config.toml
num_hidden_layers = 8
hidden_size = 96
num_attention_heads = 3
num_key_value_heads = 3
head_dim = 32
intermediate_size = 512
vocab_size = 8192
hidden_act = "tanh_gelu"
norm = "layernorm"
norm_place = "pre"
norm_eps = 1e-05
positions = "learned"
qk_norm = false
attn_scale = 0.177
bias = "all"
tie_word_embeddings = true
parallel_block = false
init = "normal"
init_std_qkv = 0.051
init_std_o = 0.0127
init_std_up = 0.051
init_std_down = 0.0127
optimizer = "soap_variant"
learning_rate = 0.00847
beta1 = 0.95
beta2 = 0.99
weight_decay = 0.038
lr_head = 0.0101
max_grad_norm = 1.0
warmup_steps = 200
schedule = "cos"
final_lr_fraction = 0.0
batch_tokens = 32768
max_seq_len = 128
doc_mask = true
train_tokens = 143700000
max_steps = 4386
dataset = "wikipedia_en"
Each number is 128 + 24 x the weight over its row's rms, rounded and kept within 0 to 255. Layers, rows and columns count from 0. Numbers have three digits each. The size before them is the row's rms in percent of the matrix's.

# layer 4 MLP down (transposed), 512x96, rms 0.221, rows 109-249, columns 0-47
078:101121131159165113087120102093123140116133119161132129123106122147099144093081138107124153125146095136128163176130145138094149113119134137127131
106:115107116141134127154138138120182151138170118113087121116133097094140102152140111124156087147135156128154128100146137166097133142133101129112163
112:102099126123145131099076107130139123137111147137125119156084126112114154125102108131115125147151106130171127133132139137128095109127162094088148
084:159148149153113093154157105147125141089133158115126138119130143094127147133135157123057174115103167132153135127121151166122138123126170145112110
094:138145106120167131086108122128096135099150148171101105095137143126090106132140109101133107141095193085162136139136150119116101106108114109112104
094:172139081121149124083125101166123143068116102147123095139148151112110128117143147124127120128157169125122156113101098145160085135151129122174112
103:124128127180119145123142131125126131160126127114105113162091171106117146113173123104153136145116101154166104074125131124129120085145126129126145
081:121146162127122130115120123162148156102102158110148115114141172140087155136169119098112158129111129166107159160137120125120144144125133156110105
096:117129119129141074117078127128103132126118174120120094100106145127128083138097142140129090100142171140169146142140140110145126086097140106101128
107:122142119136139088107137116141115156160130111102167126162100111120127109135135161155148135131094140104146094183117120057135151137109115135109128
111:140100165111170125125138153126085121149127090111111091179134168120111115133155139155068090113124125121086127131173117130146135132122110113127119
112:106092141143140100128085096130112121097101125177142128168130135116164127107071157127146145115153120164123112131118123127095123136124143095159140
081:161123105142159099103131155122144167089166115142108109123119131158110113093090096095117116115149140128153122174157140153161140093131166077100166
116:105151150105155127158168106070111129094147135149127103141122141141188087146095137146121163110135107124143116137105123097086128072117129110128120
093:109146137099131082140151114182173151153118111140121150114162150155134101090134110116105114137134096155152159153106127110129123087104130144096140
094:114164110108095134117129163132098082119126125145135124132132145121104138155130118087136109105131125139146176132123129138101130169073143114127141
111:124129118108128095176101167160140116139141110166115166113097133136106152123139130120081179136144142140138165103149123093132159102141105145120147
128:168116121135181114135132063099111118129131110174132163099120078116114138099119123137127129083132139096118123143119155142136137156174124107100115
100:086165113139113127137070138143122134129109112111124116140160107099152129122153154146136141137120151141122150109094109162109127153121148134058102
094:127106168121159118143142151152141136131147111117135131102157147091098154118140112175117154142127161089169135105156134134076128064095114123134073
106:151119128082132161118126152141126131103122101128096109084157142147121121143115105168141150130130159131118104145108119148151127119127128169130134
101:145126148091053135145100129097130131137093145100112114131138175126142095115123128139157099136116139148087145148140136130139189108102136107141130
081:093117109148151099104116131119121124152123117120128144129138083126125126109104173075100109079139118174145166121152117130078095115078168177134113
099:099135078140082126131130126151133147100112109117145126097138079130145129116098100119160127134138156133207115142086135133149145125099097147149108
115:120119141142128134124156117136156081162134148143112158150133122138122130111129186111113154167187087106136161119087109084128132123083128143127155
119:127157083157132122103083132145084117121107117124102108179121147135131158104178099119160099135072146144177130134146128160151106151116152114128162
127:105136127120130123131121110100129116123093108116132153115118114160172079213117112104128104161143154121122095143134132132151138081127121124153128
098:152087110142090129111135151128100126111160118127122096159115130166155133090125121091144092072117128122103113147104156110105078094112125111084098
098:167147125147150117133152134108077154118133117128145138144147175083158137133168138136108142090207115111098148142146120120118125123153110092119075
115:106116154155153106144192122150162126145133135109093116127129153120089109111104105090082103169101118145128152131133136158139122205155131140089122
098:111114141138115142136092093099101105114166114113120099154157165145091145103101134164149144153111106086188116084184108130099100162132106112143129
075:148104078112113119125132129132090112097155135128127153091080118103081143091083141129074139114121109104122152138136124180111117104126135124132101
093:137114080116145144145114113163182101094109154155115128113116120159108119120111129130147109145089155105132115125125095104144095112124106164133105
089:105144104136148132113098120112159124109124108130125120174111072183137133126095129157137113115155085156178117127121105178083135127130126112158123
115:151139099128113160152157100138088151093132122132113092129178104132140153079177117142139110134111096119118076097140156175142130132123139130075110
109:112107131139145102127081155119119107125136149115130095155148185105094143166100112151140167130132114093149088125170083160110150123127131088174129
102:142156126124147118196151135169132145121129121147177100125153118133127147070088123139095137134131125109121120093056107150070172087127104103105137
082:110114133159132149101122133126112110114199105131091117111095135148149156102110144151103145053138113131080151165152137150105150119131125135123130
121:125153085151203093099144131155100104146167144134105148114156118098129140156163148152124121135121118097128143130188138129126146156113116131114128
102:174165154155144135138138113100156123168119113152111112132136115112148120126135112137110148118136142108066145117141127156125084126079113138148140
094:142093129138130180117161117142123150123147123104093106139178140127110102143142099138092121131087128122114124189123135152091112140127143141105123
105:094101093104114104110104134115114120128105150135170101125165115095145135103141123090123129086146094118165160116122159137108141139130116092115105
097:129121061131118121144129143161116126113138174125131091126136115159107142123123083143143134099108146167179155165094136130109111137094152114198123
106:143139106127153079127125146142145130112145129143135133156143145108174149132127110076151093097134138100108135145142133127184092177141160077111165
098:147162107158138144085147087182081147093116144129130112146133136111142114098126104144125147155100137120099138130161142144124113128124120120163133
080:093098106109108098123110119100068138123095128115133147173103110099092064139144101105136106095127094110139164109116064128103154138144089095152116
095:107093110147159156084145086097100110100110110109109118136119122129103127114069130150097095094155148091129139130131111137166132122141107104155110
120:129105109136130134092191101111117099122116131125102143140160155137117096123091096100123114134121136161129120141106144145136189121110129133123155
099:119141141109141130095166089119138092102127157141129133131103123104142131133176166092100125124166113090124117130093105085099146113141147112153120
101:073127178113145138196098129099134143130127141111173133121115132133126143167105147122143099178137112119133160159144119183134154127177154127089110
084:112150131141172133139122111131093085133198134117122104095088143133106153101090153131103114088123108104153142133119134111098176160106163126185131
100:126122130112108081141137086162102118155099127131138126117140143108151126149130130137115119114172100116114092126102129119124072150059122141175124
080:124186136103168116139145149141116103145140105133108095120103167111104132089118147140096152129127108144105166157166105130107146120142141164114110
088:109085151099097135114165142072082134111137138110086117152124124101140118114134169091150083114104144130103126152128124149117109108103119130152135
125:114166084110090129136118144120100131085133108132136124134071096157131166119110089146130129142108141162198145164148188114129111130104129126116133
078:142141143174133094088120112159104144101174119139139103161162164140111150111157136114081097159100150134121136159110119121130132101131121160127151
117:117119150097111131107116123127151164127116082126145120133145174106147115120142132122162104121092100122131102133089174156129121116145141116153131
111:112155127109168100117094136151091161121082151113131156110146107156137093177132107136193128109166127136148125173130139103108138099115151101176142
082:108121130177176101124118102091109109141151138155099144161133113117141127142102149139096169086116114152131143170157143138113157141133147132059091
108:125150171139162181139104134074116128109196131131135156127133124078117140150148132160121160123111146104113119140160119121132102116138159094103107
071:125133112128164126099112057141135153130131090120140112116124117161152156102082118107133151117119102171105143144178122124119105093112150128130098
096:139103108142099100076119150163117101087110130141133120130163132110119157128163137139123095151099160141193111112151117112167109105141097125114167
107:100127157116167128112105125081119132126141091111132131160125096129133140138139149125121121143174097099142123098130100174151160120139100132129173
132:100107096118141124103133144166128151107145123132117098103168099167129119139134109134089154131101129211111135119166138117137155140154109113127100
090:115121142127078148062113126067149121123118147153134128089114128127084145079137138157166145138139107136156119132104125152154166134088108163143133
098:103133140152138115139084148182107127107127127102101171162099110094143158155096148162126085125125116087095126091146085117164139115153108135102146
106:147123101089185138106098121143136155063149084141126111119128099147086120118131125186133141139108117182107132109127096101156142123159116160076190
095:117157137109123133099137144128143132084142137124088131069106138128131065082150105127142143140132133130121098136115135095138089128132155120134130
096:134137072126095137091124137120147093094117105143139101111166116137105106112188126116117086126137102107114136095107144096161146133133117132135129
085:152164089176164134064103132112126136114130113154129073137136124134122145125142157152074158098161161126137152148133098114123111158118156076125131
108:136088112145123116160129095105154175122126140096153113075125120160106120120125176147178110143141124117158116165095152100139122111163116139128136
086:163103130128161149146141101105141115137152120108147127143140109119118155122099177127089197142136107158110110188130159147096114119128124166158095
081:119135100121132133079138147146123117112177130078097139121094146159117122146214145116126101124164097114131089130118151132151142129127154108177133
102:105075136125135140126145153121110152171119120107124155138132119151102148159150118092110134140082089115078135127108131131133125088186111103116094
110:130185141133119153083137131128135144111145088142124132189120143128110140178134124162132149117151168119152092110097131126121100133106147157123136
102:137169116156137102119177116132080155153081142140117124127162112133121106149151106179125141167147106091106131157130145175150167115107141115127097
106:127102115125134095108115124142086150095128133129087111143118146141179112098108118136085110120144157135136118057124120148147154146167107156118103
090:149173121093063104094150112140091122109150104159150101131109135108105131122141114110114139074108127151139163149146151117134151123119120093095143
082:118117146134119089188134113115111142171125102093125141116096142127154162118077109108101149119179146136115139104131124123105131110151149162132119
116:119105116104139128142142168119172119162123132144159126164109079115164149125102143128095155128100157128125121125145117184149082098122142126141123
118:098114123096158120126157142164119097107121131136129123104085125134097119157102126146142125100131145120132184118135106122125134183120112121108159
104:153147129111155158128108085103093087160141107150101124118085122159143122088114144133151148114126110139124157087126121140140115154166134152156155
098:110123160084144106125121124096129099181123117163063149122122125089114136121104134107124142107140151092101137114159115137158112157136123120071126
077:090189102134168146109107126071121174128111092142121114132144104112147107128124173143125118125159095127148170162149088131121146147124134136164110
104:106134066110146133156133107169149106076112162119130111125137097132100138121112101141139130107115133175140115139102176118162124105131148117154097
096:129142098095114120116139119152122148129161169117072105143147118089119134053145140137097101129096075107176148158159164152129129124158131115104127
099:115154109123133153141132160146097112129096118118096178139083140170126134129126132111130065135119128088125176118111125138154160173145160116146151
098:079125166165119146114155112136116141117120159128130108052112140128138102125124112114143093109146155102136150145095135155144182113137120154115130
096:143161110133142126108126138129100135099163133115109108080158150108105133142198167161105093161128170090178129101136153145175140123131141133152146
097:131142110079121107147157141180064141083142139115109132121150133145156123137162113136145098153160097095142152118125098136179115117172102144122118
093:129139104133131152107121181151127132076137090101112161127147107068136142149150125117109102104145170105117153127136128117120163114130114075133136
086:094101139125135146110066088143146118157132109147165129142155112132098081083165126154130076114147104117128134153124144141097133153122127124129124
090:115117116102129165122148078087122137119105121140154130102094116145145146118148127117080170142127125201139103149135142115156139108104176161145085
116:130116133140115139122145107086142117104164132109146145128130139133146158124167183098082170139070117133164125099105133130095142130136132160070161
100:166136166130136177090134133099106084110104132131119159118133137086122130135113133088105144093135157151138135119105125104125135130134165162144118
099:165126110142145125136126122169176142135108103136092114080159107110125122140150075150124102108117152130170143141102145104123105129102137143127118
109:101143114121133113152139117140137141136177126106079163113138106149095111154137117104090130101089123130172143136112134098127129134097150078169128
106:142138084141108139139117124131129126126175122118132126162153095096143154090074139155126138128148111083160143151113123112120180119134109151145154
105:136140125141124117076159142155149152131171137101160137127120112106139108121127141126142110125149103082146100124079145124075151141156110126126169
098:111147148086132146102119118125124142097105114114166094147131073150129138153163087139111135130090156128062163148158123093136100109120105097124081
116:122121089123139137093140133090124160143133112141130150143108137125118180177105137132105162111123120123145123109161152146127161094098097106168111
099:143071133114126136126116128101165162084164103144134135095138120107121140163072103152084148091135132176111123151089117112149137085150103152115097
096:129138104160139122110173112163184101118146134148157128146113180127131137145143151120128091166117171162131135118159103122148143097131116131147131
078:101101106123182141138076101114155126127130092094120149138156124141138203161122147166088151101148101135100145113136131117119127112138116133147118
103:134137115126132156160112128163148146123125164133076159116144111111148123114166142125118117127129139104126101103151089136152095157134165138081144
098:101134115147147126151122148181079128129165083107103160136125165148109114087137157087132099144115165129101136115148172128145116140193157136105127
104:130106176125126150160123141119159087128161097124100157170118137135145126160117136140097109152125126142119116103128080144144096173171124129069130
099:115145109128135118142104084132107134134140109078110129134107181092119159149142176102131111121128111121129137160105138110126089162119125089093103
117:091137105131089157158116126135160101146135121125151123148110168179117141101189135149136121108089157153148171134155069144150102102101123128131159
097:135138103120145130119095137165118116154124153135161162092166135104112152138086106154126120134101116111079124127126148114132142108108137133141116
076:127149159128134149143100127125138126124175110126136135141126095113151142089078168150115167116132103171138152187139137126121143090119134153085079
112:117160120136132106144142129113090107139091116102124158105092107142160151153146131093119134121127161111167136157121093086144122117128113125106112
097:138138138133160141102107106147137128152112137148136112169183130169153115101125134177100072128146146084129103150147119092168117129122123116116116
102:122165108099075101112120192143127149109148156133131112118133130088141128157171154104137145149121150137165141135060154163102114120124117111157067
113:105140098077105164123150133127128124119114127156073155124102146164124092162169099082129146154130109171125123138140120145143102118130090156128146
097:145143134116101144162100126129178114071119158117160111102134105100107128138148137139136108123151124142096112140145136133157081127105138134140093
099:137144107148107121134102168112120130118146090105139153195137100120094147175143153131134107090169146143113154168133153111131114138136155102113102
105:114144123100120145105094146138155118112094117079118124142114129127137163189155110146082140122130146096107094125129106128131118086122180135152138
091:132128146104128079113115070101095125155149138121105110079129112162114098116119127156106123154128118175102109156098142134129115174079109152175144
100:125158113097153120086156105131115131071132142133134147117099141105151146104104125107131072107083152147146142153154103158097160165120114134136142
124:130123068100136140129107133135108122135088123111112120152108128168146159085177146113127135114096137149172156129180135140111111136091135151107115
087:178127127171168113124107114114121113126174142138127138158155155105106098134067157125108099138152119137135136123147161119121123132137138113125141
124:098103108099118177103145101120151100163118127134186142138141153113119133134172138116121174164139136153148081133100146125151112151113154119099146
072:127135096163150122056105096114141139145159121143115133161113133133116187111130165139082160161135097144134145121161173113120154133156122133104106
096:102101176122093163113101156167081111086159124102146128195142110139125126184158129141101138126112196138161158126113126141159109131135160142155147
101:119126184161105134119175101123117102143165132106119141125129120115142111117093133125127132121135129090070111136072101108123136142070096169104170
107:111143141146144163130125108105144118142136121145156188153113124084139155144122169120141146145145135125153112107129090144089169095080094168135106
103:119146161084150149135126139139134121136119144122087101132128108092119142082164122132165121150125094126137171133165090132162137173146113140134141
103:125127131147115109075125133135106134116142132119119104126138183189118136089206106117131097171143157080160087108125107115130127106106141095132128
116:166171088155114193128137129119096156131109119086116100150156122157101154128107151134134135110136098133151151121138140115129132148137086125139166
099:132112153123094114089139145099090130139177193106114123111128161141111141143161109135146167153135171136144098159089180186151127121109134122089160
094:154123150115112112167114148135147101127128131111138129114121099137094157155132165152121122157131120141105134121153070089161135163141145131114102
101:163150140123176132105124139128136155139109135149127138134117104108159133108127123122112138124117123128119163088140076112111136141153138089123142
124:138142122107132153164127098097130204097136150131151138123134122163110111143156138171091109120140150133118127153150154102163125161169167085163106
079:095151155125141108126144129126100135115194091144118158136106130147128129115096135121119113138160098132126174148121150144108169096168179164122140
092:119111118111103148110124166120110136149171129100131117109144130075141147155141148143106139152144136110130149136104116113129152089090100128117126
114:123157087153149134166115155128160099088128133149080125133152127166149122126119087125141122142124119098113128132123135169135099140113113137105131
083:135094099129130118124153130155113154149121086128098142126137129127081152119084135126114158122145112120126141135140142144137134141107162128087118
108:171137103139171140149154116129121145077148095124085135136125160129113125125112103109081134091128114110106151127126120097126100171143139098091097
105:147130188081101131147130114085130130114142084121128133111110101093104109181134133141094129133105161142119145145128149105135119142131127090120117
090:111171110147159143117112161116160124118155130100107179090154129115151138152103098142126106075113124116169164109128115105112155145120121174145139
# layer 4 MLP up, 512x96, rms 0.226, rows 110-250, columns 0-47
097:155146131126096088130162128129128031182158133149148162104108118110129146104111155116105167140069142086097117145105113137145132143133150132112106
110:159133124124090118107137098108122187151140100115111190144140081151120127125132116142153141099174133138104141127143147172140072115142095177154131
101:129128099122121124112099140112127106177142145133097094144062165131145093119135137108097107156144134175118096171159144143161143134102102110115108
088:152155104079136137159131115112165175120156119107129151138125138109107154119099111093130156108126093112139109157133155143109140129133125145152126
094:095144146097116170117132135160124090149116170121134144132083129128123140136157168119151110174106106120092117122161180130090175110126127114155101
101:107126142117128124097103103106161107132099108171086142152150127139105159174131137099158121096103111128153179163131128137147100111139136164105103
100:126123118119125126143139136114146131138118141147106076100150082126156128120139093080121114112132143129114063108134143127179109174116134118170155
086:098152149109155124140111097160164151150099132078113104173137096122110159090160116098138153128123096123123136091114135146114141141112097161114123
096:098131109122096102115121117115111138135106146122099136119152112099157132167099144075110184109085177134117112148121151136126117173078170117161101
113:095129132122109129156071102100156105114118145118102156125110123151109185167131151162169150133116124110147106113104111147106114192144080153133168
104:157130132130124100137157127152128135136103098096076112125135092145116133129099097088153139156100155143107157155110162121139110179106143139164115
088:174137119134117138136159126099117152171116124150078120160133176151122104109119110073142131150118147110134145136135079092117125144188107129119120
102:116127111131118126113105104145139124160136130084167146111107078131109117107100118079129084098145118151094110111128105148142141127095121099176127
095:112113117114156111132123145145102136127116080115137119142132108101085196158160158156127139117167096148159060123096133137091119108130115118083152
101:098132107095113126123137121098123122110151126167147149179104167140129120114129114147141121097110146128130107160161166142206174138130124127114125
098:159126125150139157119105145106072118130144144145169093130100120112114120191130130145111168116114118140135105127068099129107134129165099098136087
124:136144148120164153124117142143136113143110074143141117088085058137108153101181131156138185129131111094145086152104100131146135132123093111170141
091:153090147081122167133142118123145131142166094145174111096140110169066141116107108153147117165138094100121105140167146110170121126141149121181132
090:124137099118111113154094115146148119112145128095094118121099107129169116094117135116109151107107088179138122139132141110160109095125125125137110
100:106127138126124103123138143101172130131134149085175144120156098137137105181133109154139126135154131134122163114160178130140098147126121053128082
108:119137147148148154135142103132104124115101101116084116144129082139096196119124135133160148105127102125128083134106098137079116160140097132144121
099:143103130136117172151158177159118131140140157140118127090138075095136117112136110114154207133121164082137099147107098093164132153139114087143147
101:109116162118116115130168096092091105122138127100133119134143134094107159100106167097121140157129114142144135113183104141123112166146114131133110
099:103102159125140138160079110107147120118143166139127158136148092135136153124095125131142149159100125151114138142115158084153084130140123110112113
109:114120109119152126137089148120132136119127118175088165162091124147125154126137097143153105160110132108151116175090125129097062141143160148144156
121:116121121108111140164126126122096128151096096130128128142113110136119089153149161124126134119112176094143117120129098214117144142131095133164106
103:124144147122169167131111112124086123134113150095125118092132134114079126115127146125161132158058122110130141159164136138182120127119130145135124
089:172102099076071148168121119148127149123185162147115087129144113166145134103110153123157139126128110130154112107116139120161126154155110115137167
107:095132119169190200115078098124136165133113146137151129142147117108151154132109192108137174089146130118121140117110108120070153137127141145145086
102:125137109100085120150117141103133144188094135106172084069107097154141183129125116109111131141124113140113127118092136106134154143119140119152126
089:110123161140121151128108076133172138144091157138100164156175141127125105132109084139186091160124151121120151082140114097114130119116161141101146
090:123088135120137168135120149126145084156124121146058141127104130159154157111141141118099131093103156124168099126121123148152092154110115111125133
090:170164118130111153162141120137151121127156153134118119105094155095108095098118076158115152111149140116137184147124109100136122122146135171111102
096:109119124123147140114161087133138129110132102115152117119127145120110067156083118163140118135155141116146164138124165145126084145112103155114079
114:163094131171131123137110082164122166129167107144175164097134132146171103147127127166146142101133146100117126104150122124051115091145129125181121
091:117120171125138129118140130146118123134075137116097114128113127173109175097131120180144127136113110106111133156079154129099122111148163170076127
102:124121118156145147144164129110128091138176116118140107121113120134134161160154106150105141140163123116103191091139139183149089122149113127141148
116:126139143111118139113137145115099140197167113165113127124117148098082104112121126088114130088158137187132093159163133155126137140115113174114114
095:141089104127117146118120181086136103082083145134111148136144145118112098123084099143118100139146145159173132108137116153148173117134191117125114
099:190095107131180152100138080169130146118089136129124145137104095149129144129124085152165080153104098128158099129107135131095156211095119099103145
109:138111105105145143123127046116151134133098108190148114103123128133167138092119135153093094100103149130095080114118140127130136107160145131128117
089:088121165110120086146124082127129144084127171121145098156093104101118133164139148151150128137108117124117075118117147096153104139157111105126114
108:118170134104166120165120128137159146086107081085091145128088104109117119137143155147158125115150162151137150139179135134145149113141105085144131
088:164140113104128121076151103130136101132132149160135147154137095142132154125137103136121144114118072146072133156115150122164133109149070088142144
084:132138121143092126141144108151146159098083093157126088118106094113168103057120140139120117083169106144158120110127139124139129117141123161134143
097:137141131174114115155127181126115189133120120125108127126106154119138136121126085131171132133124126194104128164133143155096122100156099139110174
111:145140162084098098098129168155110101100140066129125097151163095156133152144074137144139152075126137097129102124164157124131105147142144158147145
094:109096103105135156151127121169099101121131096133122156161143104163139166080126108147149105168143145127111123127141077097162107105120137130146123
102:124115106134107125123107157150139138116094115102125148119104150133155093103135085130163161140126071111133162186123127102172124117159110141124118
099:065118128148106140119137149159152136108066111146123116115122096139163170175136139126106135109107148122143097118124134109114153195141129105119103
087:120151169111111167146121141085159141107124108132101119149117148135114126119131174129109160100080137141104143130154133155109169129160140118148130
101:132120147117133136146133078135147124159160149103156152119136106055184123125121125156115114142104131129161120144144136091138124113097147121095137
107:121170104120116127129148083150202142150127097116110131121127139170149121128106124141147156127134126070162094111082104124091154147126124087124132
137:071112114118111153122152132134120163139079083135128156166087113127148122131129133120125131135099137119151128162179131121144103137122102121123147
097:093116141090111151134192115143132147136086136081160138115145129097105108189110143143130120154133135111117142088145142154146127172116158107138128
119:143130117153144135180145108129090074140108121127105143154119075116087145135105104103076119127121123112125108115188079134138117131130126128096117
101:094138093109121124134145129111119106160104118081125126122109104113145130141115113082095121099176154158125118147098144157124097114179119131139142
101:145095117138106114126117144135156131139181143127112126101161088043104149109147086118136151154171118137112094052124130129160155100121133130117107
095:091144171106113101142061139093117126111102114101152102123114141132110161134150116126105151104133128154087150140104165119142103118129138141123152
108:108119102151137122148123125132128170175146150143078084140143112114137144163139089136172102144144162144120122072115112114082134101134131171126131
089:118139130130176123120082103131107107141162166126117119156100147123111140133101129148150102139148160107131102159116132150111139176092123126141100
089:102096167144123118087139107126150158120113153134096149145105159150088137137112101137137113088096127167114106096174158134116095160109146128152121
111:095120113160135102137089113115105117108120096129141115125119113112170173160107106119142164127140119115127144062126101141075160080113153128155127
096:181131161098131099161153133157113115123162124103137131128111127154150119139095161152165109092110111165109117135099153101155073145130120128110135
093:132116108093164147124129144117127107117170153121150116139098141139118168104092108126115113114121088116153091117088168100148136136129133123101152
087:182110116107078124137141162111123098140124156122093128119129117100166129084090147078129097152161155136082126104169114179142155160139140169144122
088:142143116152111099146114094164093165140099116107144109125150151140105162127078144136136101103116127098122167135138120097130084144105145165117143
082:221124108126116117135097126155143128165156100102112119132139106163155143113125131090138165104117113124131119135139157139077141102125112137133137
083:088129165099092168136102148176121151107134116122122148107098123122091132093099126096116090134153096144131128141188196116103117110110138123111119
104:123124099090115172142152095105144155073131100105125107124135128150130107105096125169162126131113121137152126099144144095090155134124103098094140
097:128129121146151116169147172090105110124137131129117102136108136141159109136134078106063136151145114129141155141103118140115132162172093124157168
079:088133158149073140142153114141137119119085139140139135091123143147112140122097136156125100126156139117096155103108106112108102127149163152145166
101:126126125137102127115141143126131125152115110143097115131131101111149142136108135129149147121112130126111106147162124145163142177101117121156169
098:100157163141124132164110131124137106133153181103168141102110134193123109131112143139103106141134172111122141133174092112146153143114120134146115
100:164099158125159185147138131094148165134172077114118105162167159126139130162114113130103156122111162124123158148137111138102123135114149157099105
097:078151158150109151108139102095144149151167150110117137097175170141164108134128145128126148102125125117121102175101137154135139114108108141116139
090:150094170135151143128113049130135142126115128138134135128137147162092160154158063145126120171119096080131128115154136094109119157143124112077134
096:159129118151126048114122123113098132069120146145116137149136114169088124124142159126197117113065085121092096141123147137113108148103090135127112
111:102147129154135118111148118165155093137177139172135185129109130121133099114121156069136147147123126152091085129169177126133125135114141115113079
111:112078138102101125209085119125143139109125129142124092141150167138151119121100129120135141150165168125111119085112135120123101149110135121101127
102:130096120104121151150118150134152116133140135139143118119139080181112135119138184152146107146063156136097103136125149130135105110100164120111096
103:106136113171125126134121122136132125105102123122147110135108138169085144118119108179149103160124105148133112141083117132109144143169112139125121
085:157160126092134114169129144137123144160149135105145118160141146101167150126154072106114126112107129179149096134113129098108138096099099122119120
098:129085132144091062116128065134118138151154125107134136124167105138123153121111120149096101134115155126115163131146120094068124144126114176152102
096:126136159141152107139117123092125113129071115155146149121141143140104133188150105101132115084086179143122108113133079139136099155119137122174141
109:140089107140144122165123170128128055126105149067125115129099094166125130107124145135145156120090135172134118081085147125100120120137185112131125
099:125123137100128133126120140125128099144147141119121101134107105099105112156097124148130140097151168082125120126119105129119151150106214089117130
075:161129172137112133133182097148169094124133141137160115186128164141119131143157105090101128102120135150137120129131141137127096135129135137168158
081:116106147082164136134199127125142169118131134124143138110156140108165096097161114129173076115130114143104115121172117129086098125151135147128108
102:129096134151102103119141131165140159126147146177155138078117138152107138101144114101136114142111140115120118131144131110097141113154138105102177
090:106142130133108059139136134120144121080147114124080089156124057159133135140129130120121110088107122119115131128069163127119110121154091151172110
109:105087128109149129099122144129122148128084120142145119126130166149190145122137140150100144140118128059075151150125114155165116104166120140110145
106:128155114131137103131093118084123170120093121106131109154126080145153151135114105138160129143149160131142125137135133145136158143133144137175147
121:138136152175146146143101159096131114113147108127099158116140096121177104156133085175137116106123131153122159089137129132156141117153110131109141
104:075104155134113120106122101136107161128137158097156116110138144095155165120122169125108147148090130092099095161141111117117075153126102144129121
108:127114142140141105122142132107131123115119134147120125125171136134130158115126152111088117101139159171146147161134143140159138122157151159142090
095:122108120092171147080134127111138107132137087158124096142111150150094070149092108136083138111134142134144121146085135168135156163138138105135109
106:078182123096114124122106104138174143138142137128169130112117131109152132138124133119145123112171156066115131126161129140123109159138104160107153
107:155086122124109126156157131108124125127176170141111160102137186107148109116108127122155130164160158126131084137138103154110085122120154151114132
110:132119124113145164174149108109100154107131188158138110128108134126128141127083085140101132136113129154127142095132123171119115134146171159102124
110:111109161141171105152170146160110126155128109144125110134144121106123110126125126084169167123110151098135093114106145123161084111124112126131192
092:122121149139081156121111124137075119129158146151153109135092089157141104155147095123128135135091161122128128102134168170124088139141140112123155
098:138146131093114114135146097145125126110126174132102137171082155156128074099108169091139123147106139138134119140117152148115109146121100094111120
118:144119159119102099134170123124106123131153096115162101165095153099151126099145150048116112148078079162121116094149139155108143159089144112145122
096:124140134118105165165139105124138147139162146154160114139132148132136108115097137103177129116092127124107116172133131153126110111099082119176116
103:111079098117074119094104127091111137088136136128127132111161160098135134171116124083152141154059120131117117082116145101145121120124100108096130
109:153135127080135084167100108134149137138118089125139161086138120061144120141137147134180104141108184112177140144106129128125082096129154143132140
112:109129186161203176139125139112111130099174120144126147127079075142125112128129121104147128109119172118179121184114166148155126134114182157132137
093:150148078141118110133174085109134079117119137111128126157073094134109146103180106122137144131095126101099127160104110128150165156143109130151114
105:113103121074149132132120088164082101146133155124126135135145145123176093091105126139137107135131117104134131126136126121148105113082100074102115
104:141084151163130180132134133122140139144143124131151076119133172157126131101118133129118122187090090119117116092138135143120097138133161097127152
088:122159131099138091155142155118118122157145156130128174107112123104090150163129134086108130108084097153144104090091104159136099129155156129103136
100:142111174121132102157080143107129122109141097141100097182126101120152136142141145160113136098146087159112164125083121098147164110140120112137120
101:174150130118151137111148127111111127122156122158112165110069155141157104145114103134126160102114148146088087124121147099165139145129119190174140
096:107123123143146122186150137065175118116140117130129148132128161159163135153142117106118134089116155162134134135117093164109110153156148145151129
097:168087155114148161131106126104122118117081139132117166132140144118100118127127160153116143130139100126134107188139088124147132133116117106109106
096:090132146134122193139144106149120126176143142141149160079113104133135119156084186105147080129132132156139102142145124093144141143129098120117115
110:089122122116165139117127128128118128078078133120122132155152128112148186171133098168181152116112120098128160119097062129118123133134139130112139
104:083089138149150170121139149121107132124174118120166165124100145161136151106136074153154101120123134156102103117091133122160161156151108098084141
098:166124216159155098149166098136117106138172141117111161147135135099104099190118114146120131153135130108106090115138138117131131159138138105129154
096:112107117092102105116119134117118168129127133112107121129097088150129120098122116133140103124109152103089100122129148157133159187116138119151096
114:133085142150067126149129082125166154138097122134168118133094099151151132114158126105147095148112102118123074108140167153095094145161141135151163
101:161129153098107139157110124155117123145131197135116154155116121135148118139140090117139117177144148123104135105132085107118160078119086113090112
083:142164146153132084136129076169118124180122131171090117130173168140123133097111105131134132120103073138143159139084165157128136191140133142120167
106:159110121129111116129162114122125165163083104134136119185119141128131169147102100095146128133143077178144118125168136135147093113126122141107090
105:094109108146109126131121113145112131141114105143192103149128110133138116127091105106168139144158105126133106168132093123152151117128146139095182
099:131124110143141130154136138119155127119131116158151136111143086139115109116100127122138157154140073103131103122109102148136073163112100113155110
098:151121120168150156116145134141121109113095108150150114128152095143124143104097119130145078113148123123186130114112152180127186132133122159144109
103:075062149093106147173091124110127114101167147140130122082142122137114102109130124108163123145131144127099119103116148142144099107144176153138130
093:139126145130188098119118138126103134113156084145134145114152119121114085160099143173148134124130125130081087101073140105121097104110162142124106
090:145114103114132116112170136133177096140141188170137156110144108139133128081109095146074112114125117125119127136126121112125093105144135136126098
093:171120144152157110123145141129140091113168122115136137123172105121170140093119155166120137162100111126112119135150145104158129120162170097183113
106:127108144160063121109118160139115071138127138120139151184098137122136134147103114102186106131123138180152081151080126147088160119132120148147162
107:117153113124149142127110097121123096103088129147147191149114123158184146119140069116088129166093102143136157094107104131114116153140076098149145
085:092111119125131107104094088115148087147136125118138177127126115127136097101111119106141147135118134163143105144175132111115119137134136143173130
110:143125109135135105101137107112119101135139106104136142117154087107082133122109123153130155126091125141084121112156116134167112122133186167110143
099:143137185122069132145102151092158119108142121114125160098141125136113116130162118132130118091079153127092146184099124139145123127155165090131113
104:095116124144147162126139152138106157154117121147149083109092101118143199175147136125134154123116124147147138088118105137129129146142102167115168
096:103111110129120150127106175145157111116092161103144139142165161120145126084148128103142143139133138130150075133124131163114117104118104163168155
098:112125162138133113103136110114135099106131137107188164147132121158135144158140140189124122165111086068121107155126125131142105104121136135084145
097:107138156114109129126155084135120154133138109126176124148142132120147106130089117132115117109090118082107139116174155124184119132119160080138092